Part of a small language model's weights.
Size: width 512, 59.2M parameters.
Each number is 128 + 32 x the weight over its row's rms, rounded and kept within 0 to 255. Layers, rows and columns count from 0. Numbers have three digits each. The size before them is the row's rms in percent of the matrix's.

# layer 6 MLP down (transposed), 1344x512, rms 0.0846, rows 619-635, columns 128-255
101:147089154162160094130183117154140117135107122175172115156109115117111123176144172069079070082161162111161123104144108077109136096075133123122150126155127149129127123152162174172081141105143097128120157060092095116129119119120143177125064120118153128074120128123085139122093158118153147133094155101086130066154121146133111159057116113133149099096091202167141152138085085049116057121146
098:200088134094108132142118122098217085167122146130176143156078176126131123069199172134121136161146147135100147134112078107098132209088138133134136127088071146152180143153105140109146143080174178161183134071151118145158167151110111117095122134114136171131164110115115172091137061157106088152186182098092103063131167161102124128107156143128123104082138159124161129116161125119146083105149
096:107089084120130138141073120135130150138170083086097111123126087198118145115154133197156108100140080144107190089203164129128086068128111145146145117094164094105204103071124145188118150071154102113110132156096125177161131082127177150166134114097102094120092155149133111099120181124201155123128087108121108119155140030102082139096112112171068136127164133190135181117125176181073131179082
109:157103117114115159130143111099108084136092140107153123064216138155118189133136122175105148076098088145155069130123134159089089101137133112080123147199112165136121111094113107141047179097159136101127138135155173106141151078178117146065161147111094097111104100114131112133091091094136145150146132136157158124127175117157137189127094115122115193058158059096132136135090115116139181097069
099:088211151148137084070140168105070133131087132060074133152188143108112121164134113172094137145141084098102119141152157104137090123104112120085134129076124113138179138143092112088121145191093086086088162128139146164136122149131081142126066092056119134080156116077151176086115137132099234166134173169133101160076157129114107154084108118134138156170137095125119085147171130195098131172151
103:136170097128093108169182193174142080106134120101106158075085115080098132169125134123159102161162142131147116117105108138112098179127120113194154136078069189141088066116108129131105171138138118179130170081162111144145176127133173128102135163108163108113156076146100153106111035150116068173157107110094082140158087116088055068176144083097123129163159195078133124153145138137081110150142
103:121113112138140067133132134133126145147178105074073077176115140166064088100113139130176149095105165130144109108138129102161122187155115175067151154117122157155132119092158141179094124133145185200152082142115076121078127109134117106120125121078190133127132130072092156155105185124174121166149135133192094165078123118058159102156127159164133119114074102118148078090125181159141135150134
097:074101131177123104189167132149145123097149127078100093125127186122163117100123145085111105142176152106183102117079178147154101060125135104158116121098182146111127121101144115121115145154098102135086157157172069121116187152111138170061109113099111139092140145116127089089098172122155076158158179150101158120149147188088148115132070150165112097056144127138171145154158121146138130153073
106:140146189181114158107135093098144139102119154147190110070208103125118166111118172109055069085146182108139151137096150139142113111146211102076149136116117186104125105148128086178151118069144130170133117102108115128095166115105156109165120149137149139148104136166158123132119125089132127093108147109103137102099127162166193105180134126166092122182150146109105136120111117146100139097120
103:123136103121142155168117108123130101171165097138099087164115129136138194094092073131119142087186082124154156146103061061097097148131142118101095140140184122074110151153074142020094128101108162193103120115091152061116143119110119114110174152140093084171117128121115181156150127117160041168131138146107151111171051123083090111164142086141118157120092119152114088130107094168147172148138
101:123116129095136094132169129149164109162148123161133126119131157126109167139135178127134112157117157116079114115127172161119153133134136104120133112133112159110132130166153074109179157160202212155125098159147114192133092131140130107171127151141140092114104181107154163120073129153104032173148177080129140159118135105161163159074163165155146148105133145157113135113155096109184148116161
096:132123093131135154131084156143109142108086107127146076146121113112153086159158097132163098185155146102106146142169060131159148144085159133139168098092148132108169113123121150176126143099153139124120113200104101138094127104104166142098125090138122097113072111148128131110138155166157154081145135130089115193114117153157114138160123166134178120160112121086168133122114133172119078146117
097:210109101095039128154072114180127125164134154138106112121068166109109160135178124148113123132128092123172073147157172111094115108109141107114123162090148132165058113145167136144166137114066168173130127179122143110089118152143125106134143151102150147131086130164099126117095075095065066137144142120110153113185128141072149141127135145139155136103158124148110109187193161130178055109098
103:103125095116096056098119086116162086146168100126179081141144178124138139085074142177167127144178088129126124182106102089126195088128075128071118130118112110098140129114121127046124185072133040141161131155171087150180112176151089189094116110116128087111160146200119147161149093097128182127093177132126110136111137149116089152165111132132109114171131109106161124096100100070118115115142
097:197118191073080167106160107205189138156098113110153066117142124125124169114140124100080117118185107140110172114116166144156173103147165133051074101131124041113158176098119121102125146163185164175107054137114158148106118124148083148178113094126150138087164126095153177112138121142097114117117131151114120095170142132167113115112090214090108138174084079132176080206126135105119138143133
098:193177160199117100079159105131137156090086150113156083084136176129121158128141106121118116140090115167183154130105134121136104100110192137123120193166103099153137185109143108157143125130151155142099135126175144103111126166119075177165094147139101149192097149134120101114123102054125125149082141160137131106115142090168081161232128138136146139144138116148192079142122108181137209157150
097:161108105163147091161082121123052184188108082147129111112126132073101160124120159128156180124140109072094166143136104157167126181143133144115093162121182166145104158136133185162108038064138134161169153131133143127179094109099131143122127117147106136088112161121086130136109144110120188112151099177102087102096114063109079127150118128096117134123165129133083161095133124107119118096120
# layer 6 MLP gate, 1344x512, rms 0.089, rows 620-636, columns 128-255
100:099120175196163144186150107179183088118115122125100149196151152115128137103128149179080181163141082128048164110167202142146130121120146112134105137054147166113132144123077111135137101071167208134159114142114209145158156085078105143097136186144098095169164167147126141101147159114115180197107124137121106100154118105107139144143153099146147094137093131114168107197150145129093121092133
097:117124116070120118140132142128132140124135139122130156145139151166141158154182118136184111117114112159084135142077098140135150128140160191130152163142139174133080148121071100026157096114149064109138097169080137120084093150100125106135163144113157112146151063128174106122169124127062157150187117138125110107164075134155102163153124125138104093139077138149125172117143145160150123131068
103:165107103143094154084083143133087127105163113181142134109068089152139113119107083142119138156169102133110169136175113089190184103126128122093034192077123084093036102108131153131110145080095095124175168158148106145131106158159112110095139149160110119171129100133155099086132157121131141115106128138155161112121091123130150106138100142073078136089120115094085133151092180206118124142062
093:174030068163130132161071106184100159153084147171195098113179130101180117155115168106090106203126126108179065138159135148151118186141144134155152106126165159135072155138105101126096149128129125176172162141144151081157142093112109119098126138112136065089102119118160139162049163161103092036192110134128154091109114128116115092132117087175095108092145130135087116146170114107092128151170
099:132133139184161077133100176115093110125126121163178108147139178153077072159087126140142092166127136156120166157207107122113128131148143141160152116086171098145125115165149153155134112130128094088096131102093111106159103140141143107136120129118218189139116175068134117152113102068151096158192134193100119142122100128145120142097161074220150118140141116127157111089149132117156148147123
099:148132145155114107131119118130179142149133098188094124124165182137086145118101210095116121095176110149111156135137104105125123145122096145179130152148041076158132062098159174159088144164207124130144159101113086155110130195170096097111059175122129154116175129143088118117122165130105122181091129083103124104125190127131086112123165112113141111110104141136188123127108185135105119152122
103:154155153166110118100094088112079144126064174149113146098109146169119133121225126130174095127188119140144169152104179119144119060118120118166124080091092182131093098142132102160121143154125146107086154177129174139153108132062075087139106116098165181089147170099111131175146096128140102172085127142131112179169123178142089100099098090105174144091140117116128102129193143111140122118071
105:206130155148157076124132060137100162152106136093189136138167098143136105105087086050154106115142180090071095137146150111103072134157096100136124146208093126069167122135140163167127140151165084124163077082112071099146070173170115139185174174171137094087173136094156055136106128117136120122096105190118144144151132114077072118112129116124129158121091108172130069088128138134110162152121
105:138165200144110157127122135109073098147127083122064159138128077137083090156112143111123107119127112185127106140139123149196081091162124148153212138117125100154142146080147152128136085138087081114172161090155210156110091101163092133074125142162156144143127054103074153150135124183148097103130112146109108100126087110062111134120111208075152137081124170170132140045135070141057085089180
103:142093171154092117127122123110143118153102140141141105118104110153097161181120209194138097085201112171133089145078116113131147184115122088160118118123081060113194103112155160112164027199128132148131185096135100134121109111128146163133133180096157133071177107123157160074123129125061092096181152139094133151088149159138163104115117132137123124234052144108176131116131120099137118158113
089:194159085083090186158069126129122090108088138166097100106150125162141134091195097125164138133137122165109084137148127141188134184143202161156139113113118087090148149093126121184121123119132122127131105114109133140120091077143173134083110126112139155150085100118121132148155108097198150089071124140070112196094132071159154086127163165112172134143156121064173103131164107142138085113094
101:162171146178057115090129115051127095143114083157165123186097104131106116193199148161173148131129091136113156144099212144154178130119123109108084130146217197129077125102137097189108165199143145117122132114160177099116107127076136155104161131117187166174182145176091129144129092148135124157084113153135202122189181124085132197146084168120094087097122156145126169181109150173133138121044
097:118134091150126101159127125187167193147133177166143163105136164143139117086080156054110192111091155043102099177145161117101126125122123080141109164121160066094125088123104179107129118133118073071145139113113144120161159134093150125151131124152128121108108153131130189146146154117122152105161146185125142160164174099147124133142146095123149066091083195096104102126171116096177145101043
102:159113138096181121147132133133155112123137175116127120127147146153150113122095138164154074121120191092166120037097171117095115105096140093134125200127136130121088101175201133121102135150103086098021155141133129169160161075107116145079189108116130162129135145145025180164176100131139132158184093110191164087128118132156145124160138162109190115109182153174164089144077095069186096099111
097:125117079171102156141161141168137115118140083051088178143125036120175090103110123153121133136135127112097122109112170103171140158111177079113159133110094118162106159103094118104169093100090154080069102131151154128081140123082145124136153175145118135111079083154097180105133091110140140103148177169127184156140146106089120215125109053090066119178168179069080180185138120129124118197134
103:116084133157172125188151106192116106110148097108077125141172109145119102093092103093182169155149142158118110115081055127075148120146151122112115160097145193165147097099148098135114056113106107143123136120142128115130117085119203122185166104206143138108135110125185162163111121169105137141098094126131113125162161164092119085135080145129112140097189116113068134100110169146174190139094
105:105127122122166101132170150137165131134176096106134153193099190166100092104095159117133125140124127069127127133098137133148136064090094133198156160102165129132079188147153124121092095076140148142118120084187120100140135187163153063144162091138143103178114042132078113176117119093142138136142120095145151087192094087109129186147099205114168106113146168099164079134160187141083134121099
# layer 6 MLP up, 1344x512, rms 0.0974, rows 620-636, columns 128-255
096:135150108101099092197123101090105051116190125139165135184149088167137102120151140152050181143142128100116163121130140149171109147119097160092155135127153173098128113093182123113147117134125121159142111141168070103135098148151114150186137138073176103163112106186131166112133161148176147117124131173137030102109111109145127167126089133107118112162220114135102156157075202145125121055127
093:062133182140124083134124156126135121119148142125160115114148193104160103114105118120157198176090106151101105201090147139128100147116083143126140123146081088068140095126085163100108174056143226108121162116143137138117194140118077132135098146195101169105173155044175157153141143131098105189142071114094126115117134111120046084113150095132101117169162087042088170160106119150102132116135
106:128092157134039115124144128121093085137134144148136199075100157118138154131149085134128078141113096153093154193118159144127204055130136109064142132135150113138155081184135156118149128166176196097219102118136118173132181121127130131097157111173118131113186103076138173119116180109138163147129158140119084120113107138212209147153165138129134112130074033112147090093084096151107164092105
096:090193119112117164166125111152176181098123132118147105137075108168173131121112131105110109109061106106198155120151179106193096104126087118151110100138133083145161138121144065120138142184160164104149108097050126143142139098140116155136115135139149137147184169098098147133058107149109135075121095084136079162168170114124127150132078062072184163177148095130218112096137064161107163144170
101:159145113125129128094112131186179127109180159141138138116132148154098159148111126065185191114111082151109108090118114175098106132159178113096112151138173177128127128143140149149103112129102141166155108138067114120105136176115189220112147163094102144062105194073172123151114110094155158142114128125080125057180171133127142041199138126132122137103140180095178068125105070136085043117181
100:163087165178114099076140105182071067121162102176128145132157101158052176132109125101155187177127147134134140146130108081211135144155158193108107089092101129151127151101138146101133153134077094166078124147138084115179093153146082059130179122144131198134064184127135137136119130152164109115148170150121127064078107176104097169098121183168133151148090117101128102129105105115128110093157
099:089146133117140093104125123098187093138168062180112109165181121135122130150119175123128109109153147094098123146130129146173110112170126161173114131123126171110133113116152123143095049147137143110095130122145143092067140198151110168094154099166085119060150190199132129130107120124099113087111116115097104136130169078077175100140150062154152104132118101161155139088155103124110133107088
105:159148109204165108091195170076130120149100089130124125157106101112131138087122089176178062137166084146137081131120098123053081131104080129144107136170065099115114161133200128107131108114146099088125186148114121177138152108165089135125108117156170151136108102092157117081165104081129125104108179123071141131142103135092172103151112170149134127106150170110117160167154140115108108137105
100:119142178089171088170140152101131125163125088109197102097146166129133153080157140073111100177164141143120100149125139114198101147174115118130117192115166139137118101129118126092123101055170180118091093108109080144135109167106170158129140119114088105156163124097140126125107113094105050090106176141221132119158134083140094086106099101135143141174136085114122094147128165070119157094115
105:132189167139083157179101093154150088195133106156184122124169168117118162111081150134154134094135090117191137112149136101149131147059158144164158124156114165189132142089121112196135137127149143103146126142142140162139122136098122129099122142167161154136113122078174158086094154214137105147125134164067135073127130142128101114077105125120074146106106177142159115183085119098129145120100
091:125132171135108111164209107114146117117177067152094180203118160168082110136107127149199147154134120085085128099117141143107150162143070090101129142110087103163084128151059077110123085099147172137136102124142176104130110171153161126130110114130093109120119134146077132162129152145120125199091211147196112140194047137136078149098166131140125108142079142177056113121112081118122194131119
098:109140157156135229147142108107129128109109194106119110124120139156123114120156153154212175176148132121138135173064154154079072101143101090121181085145092092162117189116110127122166179070149128117113150143125134067107176151126179162126037103135149140097082139154161082224120095109121076166116152176108107224142117120127125092066070055204155075154155115171098122122169134097165107089144
100:142126108159154048128149196141105059156119133131138113174107126112125153222107118205122085144133137106088150091162112136135139126120164143162054108143120116083153118168114157175121088130170133165154141149155164079088126155088098155071133078116124133053133197109194206204195152110144158150106094169142131145121163111080148137139123159139135140202090140117137121123142112096075101171148
097:102142110096087112154136131137109097126114180093136043165191082167121065096141127125127100146122128146147188127084169104157138048131109073128119087138126121113159130156104168097114201102093112141125091208138142178091120065163100139200121167120152147116168171145138086094155169102138213096070124124108112157115138205167129114127143149192120182147093141150142168165077138088091156115111
095:103128139147129168189082159151185143144123129103075145152124098119180174154160156161114146148140169107208127075125228150106153085064093143191106094107094148115085155136113193103134143092109126086097124128145124108165115161151148181116169150068174084090128068123097176135140176124134124112156155122143122188101099142107091061152103128148115093163120097149128145138089144075148137128151
098:149150194131113114163119145150084138108069124101123132144129135140122143145080135141153192087133155090077175171099107113116106085158144112127164060129164179127107106122145153126163083130185095138140162192144170167172124150117068111098150095131103108149149092134115124182119130152121171173148129191160126157151113136181123129189146124129130127116147164158114151134173132126107115089118
108:150154139140144130046119109116162119206126117149142125113165128133126122114075087123099112049111068095150116169125093110129122164100112109165121086161154087069110117110131129194121128138101097075095095066180155135191071187145125170134055090156120161122140092121143083100091101105079070105085129124137163149101064162139128188100150145101099110146186147101088166121095157117179108115106